config = dict(
    n_head=2,
    activation='gelu',
    tie_embeddings=True,
    init='normal',
    init_std_qkv=0.0314,
    weight_decay=0.21,
    lr_head=0.0106,
    grad_clip=2.0,
    train_tokens=164500000,
)
Each number is 200 + 40 x the weight over its row's rms, rounded and kept within 0 to 999. Layers, rows and columns count from 0. The size before them is the row's rms in percent of the matrix's.

# layer 15 MLP down (transposed), 768x192, rms 0.0501, rows 415-487, columns 96-143
086,243,140,180,78,217,188,269,152,176,156,134,189,253,227,273,198,249,220,135,210,210,265,201,219,247,216,217,217,181,235,224,233,174,304,206,236,136,208,226,285,166,151,181,243,233,207,162,159
107,161,186,208,200,191,247,228,192,172,253,203,156,217,183,179,232,159,170,238,190,239,228,234,240,193,189,148,211,270,278,175,238,135,200,195,205,149,223,230,213,209,105,178,241,138,215,255,222
106,282,274,164,204,241,318,255,164,145,150,255,214,150,219,236,204,200,233,254,207,150,181,286,191,232,148,219,125,221,199,182,227,194,177,296,189,158,295,228,209,230,162,175,158,183,243,233,175
102,210,186,278,232,216,203,221,226,191,171,200,185,177,255,204,221,128,189,206,171,170,102,151,119,208,193,193,149,135,184,211,209,184,218,196,247,153,176,236,231,143,194,146,144,97,191,219,195
103,168,195,188,177,171,169,169,175,150,167,182,212,223,225,124,198,174,291,195,161,174,243,149,212,315,211,225,181,202,181,238,250,191,216,150,285,225,146,207,195,207,238,186,203,146,203,176,152
096,154,234,230,249,225,226,201,227,195,145,288,147,228,128,153,152,191,244,237,160,237,257,176,154,195,157,226,182,212,221,106,189,276,197,172,150,271,198,183,208,164,163,156,203,201,249,235,194
113,190,183,172,148,213,255,267,248,243,163,77,216,233,186,236,303,185,182,198,239,222,197,222,207,151,167,194,158,179,181,256,175,222,132,132,193,211,181,175,198,167,252,228,238,250,184,157,208
114,188,250,141,221,183,270,201,126,261,192,225,206,204,151,228,195,192,181,210,202,213,137,207,250,211,227,241,100,245,227,302,158,158,236,231,167,144,188,167,239,162,118,175,216,188,234,196,236
109,185,198,168,143,218,156,247,215,205,201,188,204,199,138,177,184,143,159,235,141,266,223,211,212,209,112,184,200,201,185,190,265,250,150,198,172,165,190,139,185,243,129,242,263,198,188,185,223
082,232,224,192,207,233,220,173,192,230,201,91,167,191,165,211,250,197,254,220,213,166,204,201,208,228,194,247,153,246,150,220,276,211,199,159,215,173,179,126,190,204,176,207,229,119,158,245,172
090,177,249,207,188,217,229,279,235,169,146,254,226,178,135,168,188,191,248,231,257,214,191,166,284,166,157,155,209,109,161,314,195,246,168,229,207,253,160,251,277,247,248,224,185,167,153,119,242
094,183,260,262,225,178,230,197,211,178,228,175,224,194,251,204,179,199,172,202,230,183,204,181,192,240,235,172,229,215,137,221,179,184,243,194,236,180,236,204,245,136,195,218,128,123,136,114,184
121,211,160,203,238,226,216,118,199,170,172,202,188,266,159,116,204,242,219,321,286,225,210,235,176,209,165,223,164,231,256,162,239,175,183,278,157,181,195,158,245,190,231,190,275,152,164,174,227
103,206,245,202,187,210,228,251,201,222,137,172,135,161,215,243,185,182,169,191,134,184,248,192,142,236,228,233,190,184,230,210,219,224,227,271,170,189,225,206,206,169,223,243,156,259,152,144,251
106,154,248,210,232,272,214,189,120,176,246,209,157,258,279,137,184,211,167,228,170,163,205,176,117,170,173,116,167,181,163,198,204,195,171,150,218,199,229,198,243,235,143,201,205,179,271,246,220
081,231,271,205,155,234,164,196,203,233,149,195,232,177,180,246,183,233,198,311,268,231,238,219,212,205,126,182,242,200,134,209,193,183,162,217,174,159,197,182,214,170,186,209,134,197,236,164,173
074,233,178,178,202,154,157,146,189,264,233,163,238,159,163,190,258,168,259,171,93,173,194,223,211,247,226,183,248,184,207,206,159,222,195,171,162,188,240,195,186,132,245,195,162,162,179,172,240
083,245,234,226,163,112,182,147,191,126,191,204,207,198,163,311,146,258,195,218,237,163,232,179,161,272,197,184,223,267,150,143,196,218,219,163,178,203,217,195,234,164,182,250,216,219,181,232,170
109,186,147,191,186,204,213,242,150,213,231,143,178,243,156,223,164,176,264,217,218,187,229,265,172,207,188,184,162,199,256,202,179,209,272,218,209,222,237,182,265,205,165,200,244,193,270,271,238
095,205,288,188,195,251,179,197,221,221,210,249,233,176,145,225,163,232,169,280,243,189,179,188,179,208,220,189,227,261,236,129,162,201,236,212,229,125,220,263,218,232,151,183,190,252,275,204,239
120,165,203,257,213,226,230,186,184,191,194,223,163,130,279,157,189,228,203,214,231,138,234,174,201,156,156,183,158,234,180,211,117,332,279,203,190,191,175,147,206,181,195,190,217,149,145,105,247
109,218,196,233,144,220,208,197,227,196,170,178,191,205,214,209,204,112,167,228,194,173,210,197,199,220,244,197,203,183,156,232,180,253,182,187,182,183,148,215,173,147,155,224,206,193,227,223,201
109,140,241,145,194,148,233,215,221,185,151,262,154,212,236,264,165,201,225,196,216,278,174,220,147,277,209,209,216,189,220,195,186,170,147,202,176,221,270,209,210,206,257,199,98,170,227,159,192
089,218,228,189,243,172,147,170,199,223,146,135,232,186,210,163,160,168,171,173,254,203,155,181,183,138,201,207,170,236,166,174,245,275,171,207,203,162,279,179,203,141,271,195,220,294,110,217,175
110,198,231,205,193,142,215,227,201,182,204,222,205,248,168,129,175,237,175,237,221,162,222,284,204,119,188,159,231,205,191,274,236,200,171,220,192,195,195,216,238,176,204,225,229,209,146,209,175
101,208,217,218,187,157,226,220,223,232,190,211,228,181,212,201,175,165,160,196,120,192,179,227,215,303,193,245,220,157,226,255,167,132,188,173,259,170,247,249,214,143,176,169,214,168,223,213,213
094,238,176,242,277,203,225,136,268,255,194,196,194,150,166,199,193,232,182,203,200,252,158,240,130,199,231,303,188,225,227,120,177,158,187,193,230,166,220,207,226,226,150,212,207,282,225,110,180
085,298,218,191,180,198,224,214,192,185,178,228,198,111,138,234,198,208,261,87,208,251,220,118,225,207,176,167,153,182,221,101,234,222,197,172,211,293,169,146,126,186,195,185,231,307,223,193,198
094,169,231,178,193,112,200,256,224,239,255,150,269,206,199,193,172,180,228,198,143,203,215,286,165,142,193,238,243,238,204,161,158,128,240,166,228,212,160,234,224,181,162,186,149,199,212,233,204
114,233,179,141,284,191,182,188,150,209,193,189,136,168,195,232,214,219,190,206,204,123,226,225,240,180,210,196,122,152,210,204,242,262,215,128,209,162,214,228,112,228,224,223,171,147,220,193,266
103,232,254,141,172,139,219,214,192,228,280,231,218,214,231,157,224,160,238,211,197,192,163,193,141,206,209,244,235,126,170,192,235,193,173,158,181,275,184,243,127,193,220,198,290,178,232,205,219
093,183,205,180,175,193,196,222,176,312,179,193,182,258,256,197,247,203,159,185,159,273,227,128,129,213,170,210,181,182,240,186,139,216,218,174,176,131,202,186,151,234,203,151,223,212,159,213,241
096,236,267,174,159,131,156,222,192,259,168,240,191,168,263,207,219,214,129,225,187,208,202,165,222,244,267,230,212,173,126,231,227,182,219,166,155,183,163,222,145,126,201,208,167,252,131,302,197
114,294,211,203,204,142,323,190,197,241,210,216,164,258,246,324,167,248,207,211,154,110,232,180,281,176,279,267,233,177,171,202,223,169,246,200,244,188,231,203,197,241,230,190,180,201,142,221,230
102,238,235,204,241,225,211,196,241,230,234,172,201,226,163,236,172,182,210,217,162,241,150,197,220,227,220,160,199,212,223,237,211,222,128,160,107,250,261,276,194,184,201,190,230,178,145,149,211
086,166,198,143,186,220,119,192,192,222,218,186,152,232,174,182,157,211,157,129,146,179,195,201,217,228,229,212,130,143,229,194,188,177,272,211,230,195,186,133,168,237,142,180,166,200,274,277,197
090,255,195,211,169,274,149,246,225,201,296,262,115,260,127,197,190,199,167,144,246,207,194,222,193,176,160,225,180,204,242,252,162,253,178,225,212,198,163,189,165,222,285,211,228,194,161,192,221
096,169,226,190,178,225,252,79,147,115,244,199,195,223,229,249,237,162,204,174,223,206,185,120,242,225,199,120,213,267,207,230,308,198,176,183,182,202,169,279,196,235,209,206,221,220,228,213,173
106,213,230,222,195,290,188,187,244,175,184,210,189,259,252,247,149,216,197,202,143,70,155,100,198,169,307,190,276,221,179,168,263,212,213,196,173,198,121,226,142,193,213,244,226,186,288,201,264
098,205,153,222,213,212,231,204,124,133,238,268,158,205,187,217,292,168,243,130,175,176,153,208,204,158,213,213,131,216,235,193,126,209,169,239,225,183,249,217,219,213,163,199,236,213,187,259,230
094,224,208,219,245,172,149,175,211,209,209,207,222,179,169,176,209,188,206,235,256,192,205,362,223,194,251,210,196,173,176,204,164,191,141,187,159,196,173,195,154,183,238,181,209,202,198,162,191
100,238,234,206,245,144,199,183,206,185,137,203,195,214,232,231,127,240,328,277,137,182,255,227,251,204,195,189,223,155,187,234,189,165,192,250,161,191,232,198,220,125,239,186,157,171,190,195,169
099,204,222,267,182,158,217,224,227,210,196,202,208,249,182,156,248,158,244,218,277,211,246,214,195,146,225,248,206,156,238,179,257,187,214,177,225,119,173,235,184,170,142,163,205,272,156,163,164
099,212,227,227,188,219,176,203,241,150,248,259,141,236,87,200,129,251,245,184,181,228,230,183,184,221,167,223,186,182,151,138,173,169,201,231,179,217,188,212,174,166,329,174,237,241,160,260,247
127,162,203,239,181,176,121,169,260,199,211,154,183,152,248,185,250,159,226,227,209,192,198,241,214,209,223,198,131,300,139,183,291,238,199,230,215,215,154,232,195,158,167,167,121,205,238,229,220
097,244,231,139,253,160,239,182,135,166,203,214,187,175,243,198,193,161,273,232,178,237,239,128,202,191,284,221,209,288,292,182,214,278,248,183,210,269,137,211,210,177,184,147,250,211,226,200,192
120,197,267,160,185,225,226,148,222,147,242,227,190,188,232,191,198,141,103,239,220,173,154,251,192,232,184,283,174,244,186,210,184,133,195,195,199,231,209,221,214,199,211,233,212,210,212,180,189
092,190,228,226,176,171,180,180,194,161,197,163,266,161,194,148,244,174,176,165,314,181,156,263,191,206,179,162,113,184,211,273,244,193,244,153,175,176,219,250,192,217,207,244,237,225,210,173,201
099,115,187,171,301,164,187,255,220,159,175,178,165,168,158,263,169,150,181,185,216,181,251,259,219,201,224,152,210,241,213,266,230,232,322,170,181,154,205,221,166,264,207,163,234,239,171,150,144
104,141,188,164,163,173,161,176,228,204,259,232,198,217,166,162,196,197,205,198,194,251,277,225,237,185,220,227,243,146,151,198,148,203,256,180,205,132,174,264,182,205,197,209,233,187,190,138,208
123,231,210,164,131,207,292,201,141,248,198,183,305,249,181,115,180,188,192,254,156,193,143,227,165,271,219,205,219,151,198,203,165,236,201,195,202,127,181,242,219,160,166,181,200,126,209,255,239
107,221,188,222,184,229,195,221,195,237,252,230,255,153,234,205,225,205,196,243,168,138,147,204,198,216,220,281,222,146,164,295,212,202,256,137,167,317,195,248,151,145,140,219,205,173,247,171,196
114,227,191,231,142,228,246,190,198,190,233,198,213,190,233,213,119,186,162,216,278,190,215,268,199,165,263,124,220,232,197,191,191,169,179,229,254,154,216,146,230,194,208,166,191,175,171,239,221
113,207,190,157,252,240,197,191,159,170,233,215,183,210,150,234,258,211,246,225,141,210,177,233,190,151,123,163,195,220,224,207,175,122,175,201,191,183,153,186,241,230,219,114,202,218,244,208,175
104,136,225,146,226,234,174,218,217,243,211,249,212,152,169,183,164,129,193,212,241,245,188,210,181,224,150,182,154,167,142,213,138,217,205,174,205,262,228,159,176,132,137,173,250,267,137,203,128
100,157,186,233,176,162,144,302,193,231,144,132,179,163,250,188,145,181,191,182,149,248,219,182,209,261,178,198,169,216,216,252,214,236,210,235,249,145,216,218,142,232,229,155,172,297,204,173,183
122,262,206,271,248,221,182,198,229,178,259,171,157,232,175,150,235,186,168,200,263,155,186,203,208,192,222,240,170,196,195,60,124,222,259,182,180,126,195,192,156,228,234,158,176,243,201,182,201
103,118,248,201,249,191,172,212,171,168,271,180,218,196,195,228,235,185,159,223,209,277,208,274,220,206,232,206,186,171,152,252,164,270,186,219,167,247,222,143,191,192,146,160,139,239,181,295,214
100,196,170,171,105,266,179,273,194,217,164,188,158,273,195,152,216,169,151,116,152,143,101,162,153,213,174,182,251,234,198,234,210,190,198,242,248,196,225,203,184,178,104,173,151,207,219,241,266
090,220,159,242,164,144,219,194,201,246,242,244,199,157,141,162,156,202,226,189,222,240,86,156,198,234,200,183,163,213,173,198,282,217,179,167,184,236,256,107,187,239,221,224,168,221,184,207,300
092,228,187,158,198,246,226,188,168,163,202,176,231,211,248,242,209,250,228,228,212,179,225,173,170,229,220,166,170,143,131,216,197,227,196,134,183,202,159,156,142,160,217,285,209,208,218,208,206
096,244,186,153,195,238,180,263,224,210,251,199,222,167,174,209,205,196,229,183,254,238,238,228,252,133,136,224,161,151,177,216,170,122,145,193,248,292,226,75,188,177,175,205,213,192,220,172,180
086,253,227,218,194,174,140,243,198,202,194,189,153,194,175,224,195,161,237,201,160,160,189,194,229,187,266,189,137,242,306,204,240,176,260,212,203,178,178,181,231,131,252,269,213,311,131,265,232
103,193,194,175,234,192,145,154,152,234,198,216,244,214,126,225,241,235,203,255,189,143,184,176,121,133,239,207,264,206,106,254,224,224,255,229,194,226,178,157,233,234,228,213,197,273,189,245,193
093,168,173,238,237,208,127,209,240,206,273,236,187,126,131,289,197,180,204,207,261,197,215,170,255,249,186,195,133,241,228,255,191,230,271,122,198,161,230,231,149,154,312,192,285,209,134,225,208
115,181,216,230,229,148,217,181,226,169,176,205,186,251,116,201,184,124,209,244,235,192,186,263,176,162,246,202,180,222,222,233,231,212,161,195,199,186,179,204,216,158,153,191,195,221,184,233,119
112,190,214,168,165,195,252,261,178,222,205,249,189,251,211,166,154,180,295,205,154,217,120,183,218,297,160,126,257,144,191,232,197,105,115,226,231,204,246,224,145,140,187,195,169,193,160,186,192
093,216,109,234,198,194,180,240,247,123,234,166,255,219,206,225,304,208,139,210,205,232,205,220,182,232,174,209,187,100,170,197,176,145,212,250,182,238,199,269,164,135,235,109,202,201,193,280,186
109,234,195,223,175,225,258,185,194,189,118,237,122,214,222,194,264,136,169,266,199,177,191,274,153,167,196,181,167,277,183,251,188,200,205,263,178,279,217,142,178,159,245,166,221,168,221,169,170
116,165,103,173,178,218,232,222,214,179,272,187,253,218,197,192,208,179,230,97,217,191,234,182,256,182,148,197,214,175,220,218,239,215,260,116,204,137,200,162,128,250,214,222,150,211,250,214,217
119,260,158,165,188,189,215,249,214,192,159,132,189,304,233,258,173,208,185,189,134,241,224,197,234,210,268,171,300,162,230,176,259,239,144,193,182,244,203,253,277,178,180,230,188,169,183,178,195
125,161,218,244,200,139,190,178,204,214,234,260,203,177,186,239,221,207,238,196,186,195,229,237,237,173,263,75,236,187,262,278,182,196,170,203,190,246,174,194,206,143,208,164,182,201,248,221,278
077,183,225,204,197,225,173,227,206,220,274,128,173,236,159,166,251,199,157,135,174,152,237,226,168,163,183,236,158,191,131,223,165,199,226,213,250,189,253,163,165,227,256,142,272,226,214,209,179
# layer 15 MLP up, 768x192, rms 0.0598, rows 416-487, columns 96-143
101,250,130,149,152,188,102,147,197,198,185,244,201,242,141,194,155,212,236,203,194,172,187,231,170,256,149,162,259,121,185,196,169,259,191,152,197,132,200,216,212,256,192,294,209,282,274,209,219
102,183,199,238,187,297,283,181,223,175,219,211,131,271,138,184,204,195,136,139,185,222,207,200,173,123,223,196,244,168,208,166,133,239,227,231,149,209,210,193,138,233,170,211,197,213,173,177,191
104,178,122,238,215,163,209,127,180,160,194,257,234,236,219,104,131,184,215,160,224,178,178,241,260,167,189,221,188,226,210,194,193,189,120,194,185,128,174,202,242,253,217,196,213,182,188,148,128
099,288,143,214,231,183,174,260,199,248,184,212,225,281,130,176,203,215,132,128,218,243,222,233,193,180,171,185,225,254,215,163,211,250,134,216,181,113,278,225,162,220,123,263,207,199,287,201,194
101,284,241,224,159,225,145,165,243,161,240,117,193,167,184,214,182,245,233,133,245,225,187,253,220,281,230,139,214,171,194,204,232,135,195,213,269,168,162,211,233,294,180,270,242,208,141,246,179
105,211,133,238,149,219,234,154,169,239,152,249,179,163,238,191,147,166,169,184,189,170,161,213,254,175,156,227,250,207,234,146,190,133,196,235,256,212,234,219,212,242,235,149,231,167,145,186,209
110,286,200,325,103,281,201,187,268,133,190,165,211,229,257,152,136,188,152,191,183,185,228,163,192,268,200,166,245,210,269,148,182,251,183,260,194,150,227,221,148,211,227,240,181,195,157,251,194
115,192,178,154,244,167,92,204,143,168,252,221,225,124,155,198,175,140,181,214,193,195,179,153,168,197,265,237,214,194,197,175,163,168,156,211,230,190,236,279,173,143,193,180,198,188,272,189,217
088,173,201,228,221,162,212,252,194,214,205,165,221,199,109,207,249,157,209,175,175,140,231,196,185,122,176,218,169,174,255,157,115,147,230,213,225,221,214,244,217,148,222,168,148,191,229,230,203
094,234,187,289,158,183,187,97,195,129,178,224,160,194,226,235,207,163,125,198,169,250,204,166,195,227,250,190,205,230,152,127,252,187,203,168,207,181,251,174,155,198,194,179,193,180,263,130,251
096,225,157,191,261,202,208,188,247,292,215,179,232,201,232,165,256,227,192,202,177,216,203,193,143,205,240,170,170,212,278,70,196,201,145,202,231,211,182,119,167,194,200,222,212,249,196,337,210
111,175,198,215,148,221,207,192,183,167,246,249,197,230,203,119,183,175,190,199,169,141,149,150,184,200,111,188,240,131,208,198,169,180,172,212,208,250,190,196,238,233,288,254,221,189,168,242,178
100,185,208,206,233,254,192,124,142,223,223,227,121,257,164,256,248,162,211,230,187,179,222,219,159,210,165,128,211,129,238,201,198,202,223,163,177,238,276,235,155,173,218,210,259,208,220,278,139
109,297,216,232,219,171,228,216,243,270,191,238,206,177,175,216,204,211,254,192,234,217,271,177,213,186,203,277,255,240,188,192,158,183,147,200,219,232,166,206,243,132,174,186,224,219,174,214,101
098,132,208,248,205,198,274,221,184,227,177,121,249,182,248,190,211,291,237,192,193,204,220,217,162,177,179,200,292,196,207,205,123,229,185,220,211,203,149,265,240,138,262,210,154,186,155,237,200
082,215,194,195,212,159,229,226,195,138,202,234,164,160,235,182,186,250,167,162,207,156,205,211,147,158,165,220,152,204,208,228,192,181,253,211,258,192,145,130,228,237,185,256,201,137,240,223,178
095,216,184,206,237,195,248,226,262,192,205,222,227,220,227,140,227,183,279,131,177,212,96,172,269,173,205,230,242,247,226,229,203,163,135,262,244,261,150,247,129,141,180,204,155,206,196,275,261
105,175,171,145,199,143,265,128,213,180,164,204,200,262,229,207,279,234,80,145,166,172,150,152,224,168,152,139,226,254,173,139,208,230,132,225,177,182,264,124,184,178,172,227,188,221,150,151,264
104,158,188,159,133,199,195,217,121,232,128,220,178,208,248,194,178,197,197,219,213,244,234,161,128,189,188,185,228,194,255,213,203,234,194,146,225,202,135,286,272,216,261,273,217,207,208,264,107
107,182,185,195,202,210,231,221,172,228,158,238,228,236,178,202,172,191,209,185,238,153,239,223,204,215,209,206,220,147,225,160,195,98,104,144,255,225,238,169,214,246,217,199,121,210,208,232,152
106,256,223,225,161,163,144,216,199,294,257,221,184,211,198,134,197,264,186,219,228,207,164,232,227,240,179,243,166,215,213,196,233,193,211,141,209,184,292,198,243,242,148,181,222,131,172,197,121
110,180,229,295,203,179,195,202,183,207,128,221,153,197,150,264,222,182,214,205,220,202,222,163,216,259,220,185,216,224,218,199,209,235,176,285,200,122,303,201,214,257,228,182,256,190,150,205,167
102,225,158,188,194,230,235,180,172,147,152,285,214,218,143,170,211,196,190,125,214,274,232,177,201,158,309,175,193,154,278,215,232,175,170,225,197,184,161,228,182,194,186,261,156,200,281,327,205
104,165,231,203,215,167,227,171,166,206,202,235,222,261,180,169,155,177,229,192,156,186,149,160,132,210,211,194,199,170,245,199,204,278,188,182,199,136,183,170,172,200,226,185,190,144,164,250,277
104,182,207,226,173,141,187,198,219,271,198,189,168,246,274,181,184,158,207,213,174,138,215,186,177,272,267,172,163,165,191,158,246,229,216,200,211,220,162,163,195,198,129,217,199,185,181,175,217
095,211,169,178,218,182,154,254,182,175,202,106,141,216,153,170,219,171,234,157,202,181,226,201,230,252,180,140,184,139,282,257,132,179,150,186,163,194,165,196,155,250,176,295,190,166,231,265,163
085,152,197,236,234,99,257,178,228,229,191,181,178,241,283,164,211,253,171,222,184,142,197,212,198,220,216,285,173,207,178,253,76,218,157,242,199,199,189,236,232,202,187,201,211,130,210,237,184
097,179,183,241,231,261,199,234,201,210,223,176,150,235,196,203,174,260,211,188,185,126,188,183,294,252,211,238,172,201,181,159,260,235,165,235,226,201,290,237,199,172,228,165,190,196,232,241,166
104,246,222,303,159,212,245,240,290,176,244,223,263,147,245,191,213,237,254,163,224,200,170,119,138,156,211,203,241,243,226,192,249,193,139,268,204,216,192,245,215,136,204,145,145,190,173,191,135
100,189,179,168,226,173,195,282,123,208,175,231,102,218,205,189,197,142,224,170,176,217,250,171,244,211,132,207,177,201,266,223,208,221,214,223,173,122,202,173,166,184,142,154,203,201,183,278,160
093,182,161,125,153,145,244,156,178,182,218,256,240,192,170,223,191,166,180,199,183,202,160,162,252,191,253,215,190,229,185,182,223,139,232,257,191,237,216,195,241,235,236,196,184,166,283,140,159
098,144,122,229,194,205,178,154,209,215,180,180,179,273,207,183,209,201,193,199,230,244,301,265,200,161,185,186,192,205,215,165,183,216,180,180,261,229,229,245,291,237,147,170,164,199,243,210,167
114,199,173,171,206,228,110,224,203,220,188,220,171,227,235,189,135,232,184,209,127,174,171,159,121,192,247,187,222,168,224,192,165,275,205,211,184,240,195,253,185,199,180,140,217,220,204,261,244
098,235,152,229,208,227,232,205,179,127,208,225,237,175,247,193,252,209,117,194,174,209,325,198,209,309,244,211,187,231,209,163,212,241,249,182,288,177,225,192,228,102,197,218,140,233,174,213,170
083,198,127,229,249,177,271,154,290,157,196,199,168,253,178,213,238,182,229,220,243,176,206,225,184,130,164,171,172,168,140,157,222,249,188,247,212,149,172,275,241,185,224,174,121,202,215,126,183
092,148,166,248,132,197,220,190,117,224,170,197,153,186,295,236,193,240,276,207,167,170,229,200,234,228,215,156,182,144,182,198,148,191,228,203,214,202,200,192,257,178,120,159,267,164,235,221,174
100,185,158,212,266,131,155,214,170,201,153,245,156,236,146,150,217,164,200,164,164,192,312,152,185,232,185,160,195,169,204,169,246,228,132,199,229,277,253,214,153,242,222,215,198,129,264,259,183
108,182,219,123,168,172,166,173,239,208,185,237,191,168,215,217,188,277,184,226,183,153,233,195,224,219,231,271,234,199,188,199,186,212,222,237,201,139,312,219,252,172,241,199,143,191,188,244,182
096,106,153,168,245,124,205,254,248,192,185,159,190,177,208,212,171,250,178,209,176,104,174,173,252,240,203,220,202,172,206,160,244,178,211,230,178,184,211,268,224,184,198,286,179,184,171,181,175
102,205,243,221,113,222,201,242,230,142,142,168,163,181,151,253,176,213,228,232,238,280,252,252,130,185,191,116,211,194,261,202,211,225,162,168,227,142,240,172,250,209,37,280,142,175,291,236,195
098,259,199,214,206,210,210,128,235,111,242,208,176,237,206,212,204,232,194,133,214,175,274,135,178,251,242,187,145,204,221,181,208,220,163,263,183,193,173,201,233,136,147,251,188,243,189,125,125
101,231,187,194,197,147,167,241,207,263,170,202,179,218,198,194,185,217,173,210,223,200,169,203,229,208,197,159,155,163,189,170,100,178,210,221,143,220,198,215,269,321,162,273,149,154,183,246,226
098,233,149,248,202,197,286,185,292,273,194,223,177,303,188,219,220,163,169,184,251,153,193,176,139,216,216,150,228,222,236,116,190,231,175,177,224,189,211,218,151,198,155,210,187,191,229,146,158
122,236,230,182,172,184,151,189,171,151,200,189,233,219,145,144,179,206,217,154,142,187,137,134,171,243,234,127,223,112,284,199,203,217,152,162,145,183,178,201,170,182,237,249,192,180,179,233,149
099,299,190,178,201,174,150,97,230,259,236,218,213,205,197,181,185,207,206,172,209,223,264,173,192,206,186,145,269,162,178,174,240,157,202,256,214,175,250,141,185,191,188,116,130,145,196,144,223
112,257,197,201,150,198,124,241,149,243,180,206,156,179,228,195,170,158,208,159,171,175,86,161,116,255,196,163,247,142,257,236,208,234,172,193,250,179,189,197,172,264,154,220,173,165,223,223,160
091,156,157,168,180,226,257,198,165,207,174,221,211,199,237,171,158,189,228,183,224,220,190,198,139,193,285,204,164,232,225,175,227,179,165,207,281,191,177,125,172,188,179,254,165,182,190,178,205
100,193,224,221,173,107,175,239,195,273,164,259,180,222,294,151,197,218,137,207,209,194,86,195,221,190,221,198,165,209,182,178,217,192,181,273,232,152,153,152,223,241,163,299,195,152,211,167,228
099,184,199,198,207,184,266,178,183,232,130,102,255,195,216,199,237,191,135,184,160,113,195,203,122,204,189,167,207,201,185,192,202,142,168,191,172,244,208,234,232,194,142,198,186,268,207,257,137
116,210,199,185,226,208,102,190,142,259,145,209,233,212,219,210,263,182,195,213,221,107,173,189,260,179,170,174,204,186,227,162,180,182,187,214,86,198,223,170,148,260,193,130,194,204,185,238,174
104,226,214,166,247,175,261,150,257,127,134,190,159,213,205,186,251,268,200,170,179,152,245,177,230,232,255,156,210,223,209,172,232,172,168,207,189,124,284,221,230,160,244,221,197,211,158,221,239
107,183,147,293,205,220,214,190,249,184,229,206,186,223,158,194,180,199,188,154,148,246,265,171,196,185,194,204,209,206,148,192,199,169,215,168,227,286,199,203,204,180,202,236,200,233,264,177,100
116,222,180,260,205,129,213,219,262,214,180,233,208,170,218,169,189,245,217,122,224,175,225,163,201,214,198,219,187,184,238,144,202,152,222,215,207,159,178,221,159,174,151,199,123,163,178,251,185
106,273,182,198,183,189,170,131,209,245,222,165,226,250,159,111,171,275,203,133,178,201,180,155,299,226,163,228,201,194,199,108,202,197,168,222,176,241,188,210,278,196,187,212,121,178,216,236,169
105,144,222,225,243,163,108,197,235,198,195,168,190,192,213,174,216,191,158,196,219,132,125,195,136,179,210,138,253,260,235,204,244,173,167,200,240,146,209,168,209,164,248,218,214,256,164,215,209
115,231,233,194,278,174,176,192,187,251,135,226,185,254,208,147,141,161,202,228,199,165,251,210,112,153,233,163,255,172,228,196,279,198,119,186,175,251,178,173,166,188,140,218,219,238,225,255,171
105,212,208,196,121,285,195,212,211,184,208,194,230,213,281,166,203,220,160,124,180,184,204,113,229,200,206,158,177,165,259,154,235,157,166,158,142,180,239,248,230,247,194,260,185,179,203,213,178
101,249,230,237,245,201,159,200,257,207,136,220,209,184,238,203,190,219,230,177,173,206,231,207,154,231,259,166,159,206,200,170,262,149,214,252,233,263,220,193,265,182,178,229,292,195,123,125,153
092,165,210,178,197,197,226,221,228,170,138,152,188,175,171,183,220,253,145,158,147,199,186,221,165,146,193,207,233,256,179,178,191,112,184,216,203,173,245,200,184,269,184,187,120,175,129,124,131
099,210,213,171,261,183,205,195,310,213,237,118,161,214,136,169,168,217,191,163,234,154,226,209,197,206,252,196,204,239,218,138,275,196,152,244,184,205,269,244,165,230,240,258,195,185,244,206,183
105,196,180,207,222,240,273,113,164,215,167,350,200,251,223,187,262,261,94,165,193,283,251,242,136,137,272,177,264,219,167,201,191,192,171,144,241,200,195,252,171,168,118,150,145,250,224,173,217
094,175,98,219,214,250,323,180,168,230,143,145,147,190,231,149,240,234,151,231,201,219,167,225,169,172,175,238,189,237,141,239,173,341,176,222,218,238,255,243,236,201,176,245,198,275,247,115,155
099,214,202,272,233,250,231,323,213,122,166,189,238,223,214,160,221,263,200,247,220,160,121,195,256,231,202,191,244,173,249,176,198,224,149,177,161,208,233,150,125,240,122,232,191,181,219,132,174
103,206,199,214,299,167,151,145,160,151,151,195,190,196,205,246,175,196,193,193,221,209,194,166,239,211,229,225,228,262,252,228,170,204,175,207,219,251,191,193,241,206,161,180,132,159,209,178,202
108,159,225,224,239,196,166,170,167,183,126,204,238,141,164,181,265,254,118,255,164,178,158,185,99,172,257,200,225,171,227,215,227,197,120,201,187,123,184,153,200,145,216,166,143,200,223,240,184
111,122,212,269,219,219,207,185,158,259,138,218,212,247,215,242,127,172,174,189,214,151,256,185,230,187,184,341,200,179,166,146,117,200,212,186,174,192,158,225,201,233,176,156,243,201,157,185,173
088,196,284,199,178,201,204,201,231,201,123,276,158,160,220,202,95,204,253,187,210,186,217,201,212,180,181,215,230,252,252,165,243,196,186,150,130,155,211,176,180,313,180,288,198,201,187,143,217
098,180,209,158,224,214,133,222,215,191,237,179,279,268,163,202,201,200,238,218,172,152,179,160,177,183,177,283,242,151,180,235,201,215,150,183,232,194,180,309,214,225,228,256,162,250,217,258,174
104,208,212,248,150,172,138,190,223,210,180,277,199,249,179,126,161,194,209,204,209,247,232,185,181,139,162,193,205,201,206,184,178,207,113,200,169,256,195,201,176,202,176,229,211,153,151,244,196
109,201,196,223,211,157,227,164,215,182,171,226,177,184,213,219,174,165,184,177,215,209,131,191,253,176,232,245,276,251,285,230,245,132,185,223,236,165,200,194,157,136,296,210,194,187,169,239,159
118,134,230,182,211,151,128,186,200,224,173,202,143,298,190,220,168,220,199,179,150,221,201,152,156,185,211,246,263,198,248,210,158,261,148,186,163,157,204,242,157,160,191,178,194,193,218,268,245
085,295,195,244,156,176,177,175,160,225,135,281,244,227,319,130,142,216,229,209,155,294,198,165,221,241,265,166,212,207,235,167,199,261,188,175,195,210,109,185,138,124,180,234,199,202,187,196,166